From a checkpoint of a small transformer trained on Wikipedia.
Size: 12 layers, width 384, 3 heads of 64, MLP 1536 quick GELU, vocabulary 8192, 20.9M parameters.
Architecture: LayerNorm before each block, no position embeddings, tied embeddings, attention and MLP in parallel.
Training: a variant of Adam for these matrices, 5533 steps.
Each number is 500 + 40 x the weight over its row's rms, rounded and kept within 0 to 999. Layers, rows and columns count from 0. Numbers have three digits each. The size before them is the row's rms in percent of the matrix's.

# up: layer 5 MLP up, 1536x384, rms 0.0646, rows 557-609, columns 128-255
# down: layer 5 MLP down (transposed), 1536x384, rms 0.051, rows 557-608, columns 128-255
up557 107:523556469531472480448472513500433483492450547441490503466523532522529563457502522477529461501429516497471528507460519510480484487508521527488533610540500500552565570535509448545526518587470487507495495488507582532474471503514413432547507539499493509511554531522502449546521503479458454526471492474450458513498498463394492479580517465413537482481460435446506488481548562495518473456572
down557 106:459505562455548492474532490494563554484547474484541520481560500541453492441453456484448531483556519550471467457446443508494486543574415542525491521542399485462500527485527573480551535552491470519475477546529503469497400493542468503499459472528464506529472501555489565493545496477569518536560510504565438483545471458467567481522486567516534555513518479450493521514508480498433511511445
up558 093:460544514500462484508493487505453467523525404449568463547497545563478486490508580559493509506513464481510459446498555512466488558454470585486501519495471498459470488523549431577527484443457467510426521536467518555473506460472475472486447518455487484513459535468494532509461518498476534504460465532522522494479476527486512502568482594494519508454525492486567439460526606509475526490474
down558 095:457478525500404506550530550544555536522511524493503519443486448514533498489446505532481446494501457530510487534549495448487495504520487513513499476569578519524510521439446422484521476457537486487460485561484556441511505530480498496483462433447503537554465470539566461535540558543433427476457488456481459450445570533547471561512536524490509492525477523558472500456540516431490494478454
up559 104:542466533511524466433549453542427562447484556501548475524537462471452540588517564522470511557446517451506477504536473500542481494507490586493452515551513524423571554517534520502497450425408510556527488496569495432489476499534492432544514490501583535539477420520518459467484478460441516593532542459515520538553520513466433545494504590470595479509485453502523503481523492511511537518431
down559 110:457502543444455460530575488455440502460512449394541514508479536449396458533472476536483490477512461511523543545504478530463577483517512555509434554454481508519542441478471482494493459589531534480492439472482463460474526457527480491474524531543496505462529554488564425503465518501539542548550548422518472497484463520540481539626551453494558513513556496519516493461481472540515507469567
up560 104:510509500575540485524464522504514482447487435559524512538501524527548471472434428541522516522479446451457466485478430517501486506504484456513483503514505498518536506456493475513447486606474492476460506467523494515456489551514512552490576536489501521492564521539534522480455547468530459559527459479540531539466502492465471509502542496503465533482504516555511514495494490476464561437538
down560 107:501511535467550570493508540504523499514488511456462515455440503602428500487494500529491501437529586423480510497442412484495503525458507512537577501526479511464517503546393507442449495477527520522517482444449547525499484496517472522555505459485533449525509608513552464501571542526533460464525464581556511455466481530453480466524490511491538539492512555509462494513503468484373474420513
up561 100:478546504530543486448500547546488579560523519511475565544487525460475548480539520523479466510514502438454499543546466510501553519489516525490593455451540454508477520521503483547468514459486459518489440477456475444455470484479472489439479602493465479490468518478470486496448462468471568500484534478526563541568471469505539482493532473463537488501559505582507473528471532534457486520504
down561 091:444496439472475551539468442460532445533558507496510507536481535509516594473624451500496495418487411477463523484496518504507465450486573465462442448443483495499490558522462455518449489494527495512528500574480482464502469501542539511502512527572422511499482520471461510480460560547487540441426442539412484505494534502532545515445486573527496514549599519457544517468455468413480501496500
up562 100:481617534561568496511500488472531530461393474503505529510525574522516538485468455507466570513423550477519509435553480512463508498443534537541562500545473510486630487528552497495523494462498484546482540508526605485538490509482500448478493554459531455554473485456470544495474567412465476545541502551490576526478515522435500501517553550476455539475433495551548474505498474535524437481473
down562 097:503476485449528494455547434450564424426549432481471493480474499476407437516487490537462472427469448554588461521531502453565505462495440455551471544546484469487465522502502508465544494478553576506484529497461521479475418483516557474553516501497458508551542533504529475488500494546496523514470484553496455496562434487575495500455523584545522500483475537439523505440504573495521461526586
up563 101:530506466473507522483531529433544516501441512432569452491513555527558556524424482482576521523487496460507590488556476479536522515514549509540586522523525471463474512508506534518478539536484507435530559521508517439460486533471481477434502574444491493586501528554478501464576508506499482487507483464565500495454533510498535458539526533503504497512405480481415423533506532423539511459556
down563 094:537494454457474470547514492508460491565551414507540483523540444435449441517567439532469486518502553480476485493534462556404466508496455511439491417497476557463569502561553520505549431443456471558494532515524416464483487453501522470501441430507523491506511456499493510511525496543499444519529552430542594397575464478492458451530445544521526465509493444600562551504524522586533535496501
up564 096:575494488557512467512490469471505519445544560522474562531493461511569469465594458480530522515456512425468476509459429571415564549518523464507590513467502465536549494474538450462520538481467556473459506516460515464430516526486490494435565564519480473464526504449563530538517507441477516519467505570471515526550456469456502407507498467437510490501523547455543486513472490538476523552586
down564 095:522497469495592518466548554455518511556476527448524469477522495582445402466508502506500542487461548501477522546546498530566495518476568421520469449530465484504518452491453465533500496540545542512438544527450554454496508554471501434528540472510479499488570453524552457546523515517551491525483498503488503501528510515485547497455418465536539482476495497493484497489451497479505513537470
up565 114:558433456643628585528496456526470568522507485516515502495519502489506494496522503551531569543437441482483534511524483502527507459467547498536525438557507601453488468482542467534491485513446457563430543449549516494465423544555481558369479526423459542499481581502577449449483456383454422513545507491537521474472527483506473505524527513498486576474498473504431495502500587516457485425470
down565 117:531481506559475467503450505547524530487483509511428495526484559544462531455403517530455533521433501508492486497464489463501513513519448512549526434485501508514581507529536503477473535472547446512566519505503524489512545531541453508489490445413509525530449560426545467511436459428487495555519498529504494473486488435511472528568559500528502468540525512541502454545495463529524508496492
up566 094:486561406526524523520516502495516502530440515440506493535548552512470567466548518489561504484509474503453490505497538570413491491489470520423436578550482512512471487488501466561489488480502509472471502585425493475501484521491473522503466468536532498436530493483469499500494487513481405565493517493493476503547518562525484524505571483527437542529533469472487464484447506481502503514450
down566 093:484480525485476467424524439430516570513485518462524479509476541430518497549461512484524475552527502508454535479529456535508465438602537529551548500490517506535529508554507518519456512525516491510571531489506550554517452529519486511596519524537463487488528487545534441492541555481563485409463460548455621516483401454443498513497461396495521568476530535495533486466516505548509502480533
up567 099:495517512572530473465540496455484533423529441479500513500483488462483534511497522488508536578453532505514516418434493453479561469521544532523500519500480458460513462403523504535463518527535554477503516498538506455454458526533499482496578546588482516534486491507489519510477478497521565506469545373492471524485474480470488509499541469520460523513471459545535488479504518538421506512543
down567 101:447519487528506492505440535509504541468504566469481514510526511500495592521465505569556511492418576437328531539524443468486503530516553544526491481469467544493519457510486477526466518480492484485539515479504518541544511508491478524474611544515509592490495517483479498520466500507461363521540431448443563595438471484478514506534564469535548528417480476644545561503524514551509454515436
up568 086:494519506580504498462532434434523516554557479504534486513640476521529452441551543514472537487498518504549456472523500522505578506497590497566514461472535505430493512466470449492482527445454496478459506523536564488470468584546503517465484507522488507478484481456484476540513484461563566503488522548508526519495514504488510471536523560388522494468474472504558447529542533445490513568501
down568 083:514460447488441496476477547534495494476476514494554511455487520508531480453484527525560490493480516478540566478510428452510465533451486458520572576494568522504522552519444506492494522527454521515562503491528529477471515520534517527523495473553472437436526467506402540483422559506512446416547550441506520533564518540490484453517496461501482446534544472507537487532455586520544578468509
up569 098:459464453522498489404472529448476523479405503455486471522472464585513452556473509473544555587456435462469506507436566548485507522450458429467529544499508556499570538503496517512516507509506460532567542564576540489506468513490456451507455554428473530506518480487490526550533493440514557540473512479531559502444542523511471504569520533504495553534489479542534456509536528526491450540486
down569 096:435479516495438449412512530431533458525553473458442519497467522467451539513476548551505420498455529441529583503580543498580515483491474481374446483524496559524546505556483513426522447469540535549518498511536508477511548544525503469470482465460487532567540556547515476505498517403487532485515527491493467501505524471455540519507516508526531462484561459450505499453500547499517514583482
up570 104:564561552517455409515478481517533575534502468508524540478547515482511519533496448487464509640493503462479504451511470495492504576482413513524428472635470504474600505550510535510465506467519552522454558499535556471512462554562467468516530521604470516517506462465523535520451526499459459487542439455539458579495502495462465529468554579451488489519468527544530492473496528511495468488502
down570 098:430489470554489626491548505499545483501502522555458519463516494578545525517439541457482599582498510507545522444531492506565496476448462537499450447497493462480513543489546466488496493582512516498516520467551527487508476465461513533500509470490523433577502518457504510571544477543444588498471478509528487485460444475498525539536499465554490511454501480471470511485526439512486457496401
up571 097:469498451440482537543501520530523544487480514565526434523488494409521467528518442455603453557480467505485506494488503554475485527427431573469462526552502455570530525533534447528495479551533516500527519505451476419467498476566486513465454478447547507469520525546502528473571434444416599457506468513489484564451468456403492484587545446480536475553436499544486489552520489508492413515473
down571 096:523509468509530509526539514455440545505466483486482515535514543491519427507512508524467443486540540467513553489457540438458502532498506422480509415493527508509509561462460515414454479513482500522526508460562455544499506509534540429513535586567410605559496519498523460588484575561579487533488478416538477496502500486519478496431473574472523472511505592449583479427561540472463562520496
up572 103:489514502585487532481579596506446479440531465500489498487492533507505527531511563542501534581505550470497472506487621479429530495514446507525524480464515509479521491556469522482548456435468446525548427526486476524462571513512468530454473540436577494529520465520514403529397511475517482537561521547534511518497557528509476489508534504434488528511478552524522467540458557480434528528471
down572 105:551472509531555458638516543499470480498497603535478521447433456513605544476516470510512496577517540529550443545520474468516475591470447540492446520493524481461555522439440504489531512549520442482554488568508395431556481450485508445510421469529466458621472480540473477486506460512501575464529502547449469503473545439522494503499495517542526498498496477408560511513468533526475509476481
up573 104:536419452537505524438480464562475618478429532480497479488521554525479568531459478546496469557502462460492523400483497497508450550547526548553535438477503558476479465524427514530495508497495502558521584501547522508491374529457510502467482483450561475495499479509484428496532459478507465523581584461515527474448470526545537523570488536475535518443527444476553447482427519461545444450519
down573 102:451506506528477500494479489487454445453492503492454440519552507481486536470521563500546576541532538531401537525512431541433566545488497525436582560496476481477555534451492472502529482529511499579521579503531500493522484499458466503473456528513538523482489397472428452506492428546512538507479445546475432538502557474485533535514508529485422532496425485452458501513515500498509485515430
up574 083:557508457536551483462568492520543448511509420559443433495510524439532499466503566517466501505508516414498482455432521504510503511492532411467517482499503545538498508486424538533480529459442496464564470479479472522431476513538542576538461559477456499540506498537518518455529499467531436496563529435493466548513539500506599392579503522519401484494583430525446485547514550535508503483509
down574 080:483507459536433534512481509532471527491545587437550505468485496519465479528545493506562472536485491540464504531518488478549499556500509537452525565545527540495507427509503426419475484525565499461517533531542505459557504517473477446507525462539492483497535475452573459524460440506528534479463539496473511467527454498504513521534472523508519453423490500517555491528513495438458449503540
up575 095:523464519532578457474489461515389541496550526453476499511493544463492472516506510487541535521481507454501520452464472549492502498544542523455469482550461530413512451515463559500483562582471452531510457424490539531529444499523460535464511456561556473551487440429534461490502486456461524464559494474495503553511539552416517546489499572523522550528455509513493452476487550579520524533578
down575 086:473508444565530510588575473561489472553503402506453430487466511518482476516508452487470453519502499449439527480497478519533478568425503547505501444517532533485498461556480485472466473474478497458508473556481503461522446475486462542515575515486478533483469563542478566495568565453549484502448486555435468495500502519492476480479546496473499481440497587508552551525545567516503460459527
up576 111:476462449455464457449533454576495482542491524484457573562479505532529512451518410536525495461512456476496559486493526561435500475462585573503475456531492515462466497520372413535425507549490501458548466546418486463524454540495491512537465582538532573507492495522470467504509538470496492518597530464492557517498609440534511438597556527505524563502485484527487457497478498480509418513583
down576 113:452428517486514540548531518507426519502483530527492568532515489456528485497570481450486478473507513524452536561528521581496500563476471539509505452507484501468451437489499570470487565518515441524452501471459503482534473450557572495505558478511531530466525448569544506480525496566522468487580496504453566543557484442502443403405456515548538544519492523526510581500471506531471513573474
up577 077:464514537427515468470534524414526440496505460452486460553453553527426468503425465518563484499479482533507491449397522530464561437508521502491537494556506465541514486544515460459463574540539527439493494476457559531505510518477446467374559502467588519464502517548531461592487516480525469498437471463478488514528481495518451462519517515434525565487436483517484536522456514483509550486516
down577 083:592489448580495512474491484574422520486479486488572535464507444459492563530548555508485569525529492461507517535549467507521497508505491556558398487468423533439509523414463520530530402450512475508488484451514468450493519534524509509525440475515485494541508466508538469505473468565472574549566516484518477511500461521473526524498447522467507460494505425548520455528523515555531439467498
up578 109:575520453501528490464498513523526514526445457547517448488506529481535510530442546465544517486512389508479569491492508490446477520509497569498435469505471458579495534500473498544451471568487500548535613525483460476454492601518521461499466457458509493523566510506510452469488481473532486612536529499564530523472513471466556471524534549557514512505495481465447463460452548541520432554535
down578 109:464488524406509544492457517445466479514489519493460505532567477475558495527558455431539562524496514447545496493501479495495603474491532496450546492512552476431547485484560485461542549534571487505490513479493497507462523540462580499373470494427567493473463488507534497436502534513515488528470451552537518548450512554533490537491429530494463503448536484462502455578544523440547552476468
up579 109:571476456493544544497578488500518538487506542523559498519486513495487507460490544467509567479469480499442471489523510517570498540420504494482401542601477476477493476472506479554583530581459522495509516494569491445558504550507495508469526514519575560480497490439536484542513444476487471472479509479562451498483531498425591475506469575524576479490458464551469525510588509468538528562476
down579 110:585558575490504506528518528537507528467515548481467503475487500562558562482508486443484510485483533597586527528472529569457458504492481517507507507529475469509536546500578426503539523542533491467487560451498520444480455544479433541467553454509498491522510543474543512526454509514478559463531520477500515412437511515476479512492523481516510429489476538491390575449479510530510489494540
up580 093:557452444518526501507548469499488513445494490631443532584510485509495457449533473482507514441534493500449436439483537514484490451560462516434531517523449514543544482516481474513502529506517549507505481492510469424478495454481508502455418533543558432468501430538460575509510508416466472466544476513465489477491509459464540464488470505528505496542538481528557465484478520546479497556536
down580 093:505484485551593603520500477559483463518505509467515434441446509570515495537522593434548454543513513482463534536562457497480508484519442578513514455582528531547413509574560456532501510537470443494493531492533536583510527487446470536487497533402474546485556575510521535408511464464541523585527491552512482499478512450524427521534596477504498462417528453531480497537476526433482435499465
up581 111:410548454558498517539467481530430476488504493505437529464521533541513541446505524488540520633475490529463512493512464486562545503489507493501475456513407461530529482460487482491447472562473511530444535509487515520512463511487528490499473503540498498516536487624485537537522483469469459527572435409631506572522506470481505498511450452513491528488519535531499482490564542526498493524477
down581 110:493498490560517510444520473456538466453525586452464445553481503513517568477508450520509497471519447471498490475495540535536500539464478465463412548488461515487535571535506453418448524464474471483552525452544488483494451571525419459496507492507526451500428436513535571530581568538489427515438543580478485496485493450479602562443522455523542538447509449537397463482487474533486540490431
up582 093:511512450534442478495526493515538498458520453446446514530456505428444473469478591444521531542467511461516581574512455569530568490546509514550551498519442491548521515526494496613438468538526487478428564497477512467483516557486446554501476537494536532505499443520463578435448489550433404463448522496535521509463474447540543525609543469541523484499495410505469478487468519517515504464484
down582 091:548490522511521482502488523427539501540481420490479507538467452504523427444537397541460569532497521494463475558463568512499481518502565429529497458544550495545514551549462497475535645533544545431515487485521406561420541455501511563519537495543509553455529495541521471546410468476463488509502453509523454470527519452517493480474391499466469548440554473519561537497508572498527504530565
up583 113:473543431580510458472423452464445564453543521534503457465539568503583556486500462486448522572462480457484523434420497542518513563523485453519489534519489494453562503514523462506453502509479460495398451526511561466540450540504509526509521603455562503496478456561533550520480503433555439522466475486540547559489469523506507558557542517452555563456585522467566421475528487524499463522564
down583 100:476571508493521486548523538441502480457483523548430488491607533486482529562527505476499469469574498487396531470460502505441458545499503469535544517567551436522567473519485544445545485431542565469487468544493482446446413472458469490505447480491460496525412496487553521422474504482464463478393515522527546503557479528480559506476505549536455530516542480518480487468428465495510488444500
up584 108:508495502479494466428612545566453489437554508507592397545558454464558493504517594554463619515497479403464487457514458455503535467428518499518515490519535502493445456512507426578526483515422540511523520411572513539415492466486486518476478537535537516467473448484482507445510559498554546469520496548451497544569460529466515426526469431544554505502437478569467527433631489505516588569476
down584 119:441482526506484497455488531459559522508488485476450498512518452435536504535562508458497550488462492462480466399557508485512470501480480374463485509535567544551428459493511533500458500539496487522466498489540488579486606532465525538553504488561466449517457429465507492511474529472561498449465558553526551606474515471510547441477437458549508616533513540597470458516486453458489482509581
up585 100:537437440490475503472485487563479482454412504458463417478515553476533552398484497540498455500478431498477500503439489533483467544513487528519490550476581568544470422494440465554535497590493512508584550440499456493397451502504564503444492537485530441498472545595514504532471490491489501563533524461494508537465557451545543502489525491502468489382564524494452469468419552468483511543503
down585 104:473513482411514512539523439555551452488551459510496487520518434512445551464529536511509548521492509552482506542437522471513555463434459578468438490475500455466589519567543457486479536450590504462502538533447434392494545577488520502447513452483497442570441567535515538415465552487490549485522553469549507479484487543513479542554557547487513399452476540521423507574457474512476529482422
up586 099:484483472462536477492526554535439447593465483478554467445455542578528589598496599477516511518448554528513521510474554459520479504597479551567547511518506466404514566464547509489504523544463487496458476439495605473468536518515523486458476515472490526480511449488537528486542444520468483509480522424546445566463542552505473491545561538485595536528528501464515467476527473469481532468448
down586 081:558436486454533523562515540564483510534524589531516458499460499519633416523517512551478441525578468484448503511481532453511535464572580463532467506503467497516437428492518467512560450508518517463511452394461523460524534426479566506496522480553530494451465507499520505420537504496518462508540535482489530491526546494498452456449504484493496544543503406475491542442529465475464481452531
up587 108:455542527540481482477465553478432498481526516526514528459510481430602506563477516441488482534417522421458556472500539526435503477540513483455510474510447445565536492542539534575415477575461452455489525445466526511455553473548480459490456425464548443481490516456510520466488438386414490514530480447437586585492473488487501510528558553524448494531422551488486455491491548501510479567494
down587 107:463526508459474497474433541451669486516472458475481414549481448417474507522463482510514511581453521502474465471578538443498468497464453511500556480472517469539462556465579506460523488499523475520483533531430461494569471536528534519499438482476521515446461461511551483472508483488479468501497544513526549501520504564519450471499434534462486488516539556509547519483488494454502523505568
up588 096:559481541540549452481482421501472478500470611486556418544550524533528448460524443468498454522512528511432517500385538507559514491457577501491453569508411545500538515543537521538437533486453504474438523411510486549477526544544529525497494503485496526455510513500512523524515512464442486501561459471502497532507454505426543498593533511509488470541501460499567474485483495514491482509481
down588 097:493520458520556528510549525486517588439547510526476543475514536550524598543438567530532520463546470479366507446546436492514466486498475514497540497547538483533559515429495455434548519485574483544504462535519544418466481473442532490485561506457490447541482464526510562535530469490590507526494470482521509452531524470479517482454471475541507577491485433537429516478546450455483488511500
up589 107:512473482583573461519533520448470561512463545531487520524473474489417482469484478472528455542467455534493499445484559474417480479443525566504579555501522585444488497450500465537565455523508594509489485554475599427454526506494527440511487507530542428469560523474515541475518511458440513534485564554526511508491516500495481466535584495463507487562528506509504480404452484484538470557516
down589 108:478514454510491507529443449510536472397493448532554498502520474485516449494454536474481552440441491546586500525552435457506543516464527457549440482492581473595494498529431483469562486483503510479574521455553510552583500433470499495492474499465503491501484476440511496491558466512540487461579463457444519481472525546524502436508580466471474505472507543461548521403474553493456526460518
up590 091:515520437503583403447453513500408507490513522519607469574499556492535464565506506545508538559484501517529426510500578450548510573498499471401482503490457516522501519495503481505487445427492530488486493499498475455511510504496513397545453520468470445490507533437570473573532484448430532501516432514456452510487464517438445542482482543456549508439531479499545433518514501516459420540531
down590 094:484442460521452526507556517429539530491577490525459507452503445545515494386495503519507457479547545527566466496456570563384490454471500441613548476452516524538476493558458520530503518487528507436548528468470505526550496515515535563524471435501478493532520463441582528424532507532515509515514528535600585493519444447510480500462511453472490462536483520502460497557512429488526582509465
up591 104:516534514495473478454513493485498477482523450476560485497482524447474530547510545532449567488518473527443488497444469506512514535421567457454522535536454446480513447488474465570482485609430505480442484521441473428498435511550512480515530531509544463413490442457483449515458495548517537535554494453504554559534499526508569396498534472473473503489520553548508482503523555512446559569484
down591 112:466554454445466453524455489509499474547481455640472498559436541441435560574503492493461527502523543527478523514494492539500526581483510432483497542520473498516486492499559546497510482561467537480502539507459477503442567458570574555545529584517482507432503434480453581449452479468541452508500515476515433486476465514483449464545493529469459497535484585421509513535487517546479494505427
up592 106:481491555453508463470460554499507488486530513444516534523475573476468473498506490491524520522451507479472542578441558494458518502439491542474567529554536509515565497477515425448500459534503503495469500529458505410402450508496402461474569611538494528495490464500538494488448511519467478516491433457481496534536465496504503495552521482542481487469547530560513453503517496533439409543569
down592 099:495466444552458517507526528529486461507491563542497512525532510528508433449508493497504504559567481509536609459512428501480448475397577467493518445456466556485445466503568477523453494477561518558431423396523489531487443458516526492524442509471481446516484469483500576546509515507479510512521449530494555470476528361580452521541496457484461520512526515417492546561569508503519503445472
up593 113:483519470472487446480486509479481474456524476498459482511482528497428467495490474510501545509464542512501538514473488485420465489440466598461471515516523479523545538495495517531471489494402506548542571461493548502406444506498461483551523544465547548552537503511563500529493538534474474553526489505487531590476455486417549547504512565497542474468414444510533484486507466525494518476482
down593 114:446514493499403535479439434513488561558504518493474465549481437521495568565466523453456527542527538407585370507567516516496555497553491483436496511449500500495501525488577521494433522562508420494485558519477495522522515519574477518426484511506491478493474510409461498500474471560499467448512438553502485513528509497475501543489498522498482451491521573488494509530501501525504523470526
up594 092:512468463538417503422482441577493512447537538509561471575467523469554462508544579494526558514486564430523504519536533529463496533474495517447522561550417490493496484443464487523527467512460477424528489473515500438534487505467465523504499556523531537497528501614519460570532543419522542559575467528545541488546531514457497589496520465497541483533429494571432486467518456512522453537466
down594 091:452490502487414490421540542463500385496504508518508529517552606539448462494476469520497440421494461425424460493489579500478487522516479423469523445508446499587545518499513521474505494559493531519488558501575492577585529539473572504483484432485509536556508530506497481506478532519520525484493525522552515490524484506476492483528529432543515507468538559518448495499548483510612575537536
up595 112:528508468512456541479529519579470484477536531533526554473558501379497491486502482468557537494484518434482453433468506523465516569434508508526479444522517449496577466525506475564531497515461520501471482508490544449456501507523458543504494564494537499501503514502559447588495536488462514513619434520524489554529589520571445487529547557528489518530503482498527463526478479438525494502475
down595 111:504507487496477423542430480514562539543545425545470528491468487500514499447533511456501463527500526502490447511550401505443520576533504470440494489476476497501479522560473475451383528553480492466474528465503453573429485432533431513510448521536532536549484538491438494545494448452497505489482611478490489455536508497456505499527523515535503596603473545509522501534487538486452497432510
up596 104:594459462459518566521510511523513512533478466496465479510523495466500569500507494533499585514436503473517514478490478481538523533431476490522541530502509501468494523486442417505492456456471612488485537532427494482404502480481506516430464479570457528504529462584494469526460460515539567534500547476502499558476475566526495456485556481457509512429534535469500404544530523527471479516505
down596 104:340537510492446543576533573529438534576464515532539480506504483567477463481531447574544424481555473490505526463522464502506448463488472529451480515420488481545515555476465500488535486510464487475467458445514512507474513468486529503523461517511475549495443476487483501516492479516435514465450439451489472446512504511485543521501592530448490531554489503465506513594509584484448498520499
up597 119:555510472552490504497594517560427581409538479490584408515539485489515494521455556494511507547495488507478449515487543536517497540501472539468404514516483357495471467417515541502493516490472506499527550526504494495494502543511516470389446454471512497520483478459443493508501498435429492528498507578557593578485536562519537480486513560464505495473449532532446436487542588512454545509495
down597 138:580431512562538502527542438524479508419494553508564395532486457515514489539463472563505577498381497526476490464547541439537483461555480504505462455533599459515519486492540465479472503458579588466515562584558460505562490553537546507458406466479496455499446498468500460599506516445443534475496528513530556524418501478499551514508444488501502456437453476560507510477462530514461465454520
up598 109:425521431546588499474473426538521511429518499571523520523492509451562536429522518504513544555426516443492566513498518485493567539496535492455563528490477545453508510546465518555482447497459483487419541488483564464560505560516460599510554508465496538588549526554463517536486535467498482567518476509580417529519481537451492425532539490511454466537498375550522463506519507521473416530510
down598 116:493460447509505485497501531497561497461489542476524476437459384536501521472497504518510541493456506468447528387516477478503506544562532467491508472531508459511442471534505539513564439497497491512527516522413500540512418538542556439454472501451526539564393447458496525506531547520515486568526530517536403430543568469441456530528528476515515496466516493587511470532542544552490524496517
up599 082:473526479481504512479534483439484555400467568442523505499491437518542436490488429531512437460515498488482507440428493478474482546523464467494481589523462557524556443539493565554549507521494443518558548457482524497512450531507436523423548473559457517503536464580541528504579508468519544516571522513461463491545525441448560504529540443480495554540507511455524500521501525526501505551461
down599 084:470532548546461449466520563548491522533583510563515457490477465465429557525513495422475518511503557491535453535536489524517398446511553468506523534404552484516430538466544498538435511568484521496487479513527507525465475516522534503544437425467486519543384504454523558486474492514421509479437500488520526505528436492571418536499465542526546559499473556513493486465493505435436480498525
up600 102:477565455628542479491542495491512522561533456489498461562517503497533490493535510455499498527484527402462547527523480586455570537465513546500484552502486533441434468436493486504501556515435422524547556528465517496512422487529501450435507576389504457514526504542474531514490485473509507531540553477559558489485572464469558516477469467521419467504539441537526483474500501536478484449541
down600 101:452473450505431453555531415480469555460541475511456514455446521474463483542463419512529495481539523518510571471486488441530506521538519532515492484403540526451486468530474505496468423477558485493538544557452502425512502546517453446472527504482490552464484518568439504487529525524518534494472431534502548454506560547466476555464494596506478552507524522489604513466519529521522517451512
up601 093:493538445512521550490564482521505653465486495467527495550508487502441500522490529427567485519486464393461456561490507584436520438457542567504537477528476522488559485457432417543501577506432544480424540471561520494524459571419402491445490504498521444539582492450562505490501508469514487487529551481488505440514472527481546407562485499478510485525449465483513510420483537490480539540445
down601 088:524546530512553450528515533484525495594466389466458439489501464505516561497414441453485496496510483600564433531514549461491467422481533494489538446491573490462520526516563586463591439378486479558512490511533493560479528497489466522541457519478465467487437542486510455473565518495479508519546471504548498472487487542477527517411492590481450478485517552504460475538518453485482534498452
up602 084:461505538497513485529495496471494495511573498490488381484467540485527494464401492497552486556497498502466473497484543554471390533566510485451507559467466451565557503506516492481468513593537494481492517475466591539474520487513501439474506498401563526509537531508583555520496533468494483483472481503465515502488500438481476548494504487542453582488547464486502491515493514514489549500479
down602 087:537481453491481507432510486446470486545420484498482591547433469475473508570566531439490485485490504473514477471496484446553582457461493463516450477542489540470476529552505479561439466516456543465499449575555430421508519531493543503562466537504482522526449447491502526508575445477480550508503463541504451511489441556533498457501469512457489495503513515474593492519476507516532495479500
up603 108:489558476499535474500588574488448585503447570554546532541548460505558493574395497543572552538476486477487492418488503451528499470492527547520520491544511461485513525491525507470513508510376576496475489469502517517476525530484452532463494561569515501475486466509606526545480546357582512517531453501494454502505474618544501553519485462471580495464522545550578463516560557550522470546424
down603 112:466511512546524492559505552487492443470480496519491504519509476549462398466505385529494518527553442384406494513444600477582475488492489453539447434497507387545575521563469523440563502517470518550474538590499504479533455530503483493521463531528598508510549489507448481528469538522432495547553411484510538457512475516539537442500496483476515507482544448497541469493542493506571550490458
up604 107:587492455461555512443471519557468515443464530500545550485527523574520577544483451542551491597518495450500447443466530568500480497519502482513559507505493488447498474474505510493543473481430557513555551483533564453500475510416474467482531482545508513532554518473502479530461479516466426616472428435499536497522481530510514418546509564356511482528458529468548475472477520459463524449561
down604 099:472507522558498545517546533485497487507480472485423573535538441483472580494556543474447428456534566444402502483494526544526506553450447486484544460518476551543423455500409554550547522485523395478475509502472459520456524513473553450484574486509513493532590540520454507499535498479531416513517456485517544542532484398515565506393513496495502491480505482515469499520574483468410422476447
up605 092:547526515507526451420475466528527552453443460458528549500480554471454527468512531499486500522505505498428529493526502482462489523469470488477539525519437504536519476499478497520515510524464472495602512468518493383487424545495421437459427469580544495534535427494454436524474532450513512516443539516486478489486531423443566495479540460502519507569506442547593502517495527573485497529435
down605 093:529600497491493493590449509589492500493554497496438478542516496521430484514495478598607494490638459483410489456497538489491535523526521469607507483454501457471544545511516477571554574511402496485527549484495483543557541486528584524561530488509522478387440477472474551506522507519497522392510490457450498511535446504496518453508633520467541440460476501468511490559446542394488548486523
up606 085:519458416469479414528530456567488483488472449564506451555487506516494448538530497436523509465530525449518477536534506553461464524536501513497538472484455547514538469500552484502551418502505480483534508525504518453480531505511497522506492437486533531502499488556467487539576576511460568526572439556433488534505481496545470433478513517425461550572494417526495359565478602488482540487445
down606 092:525517488569487570519500485526561474458520561464503520494556512554527486482447521584485463516471542466493511461444525467524605457484567526491495486521491507510478544455462479454459525531553507456455464491547561515515472542489424525478490548508456488480484416464441574500459486473515472498430560491551559520555528501464531524477493479452541527490525513533511608470508472532532469515511
up607 087:542548401489536471542557496490522528499479442523528492586490557519529486442564469527613501542527507516515500506506510585573466510469574446495484540499544487454490536462432496454460550544469508592502567454499501522445484503555488459537429490507499455564497537452518470455485540500504464507590470464548513508470490470482559465510521494494552471502518450461509515489528504468546544448514
down607 092:551433476485467492542526459525477478547621498480568556534504433494553537552461447485429488488484490547581504496555522496517504575509496499472513457545504542415546474523544485469453383427520523493438492482507508455519424508494503533479532504521498523458529481581532495496491493551544504520451498520440518462507488557443435452497529506522474488523497475556540522401562503528484486515503
up608 091:556565518498503450497596530515477511580553521527565458482528539471487501562523483524502459521487488528484480500503455491548587516509461503440557525483463498455425488549486448513558478500405432514503467489439484482522549487475452446477492502477541492490462547492496456484505475459533529540491503435479525580575477514444456429516502483438597515434577488509521458574531493477559482578471
down608 091:459523528476514551480432471446482427584496590438486513545531443536567487446560495466529503546467451533434469541539530530463487502379496482531510450508522503481501562456507514512469545468495486537584534483501584550477508589532528512450459548443519475502513534464516505476455609492532490519522478500560455524534455513493495508538620450545466515524539445486504486482433470501470617489557
up609 115:507515452531493433493437452470377552435518488426518452553521553506484468571491547485513552577516443438480568517440438481448486427524470456513555453515456499458548553465507514551409489537480514505451486472430522493514557455513514491491518453459495492410514446506540512514518534488515453501405484458485474500534476494429454486492499419533553531552485525492501449447515463567492482550497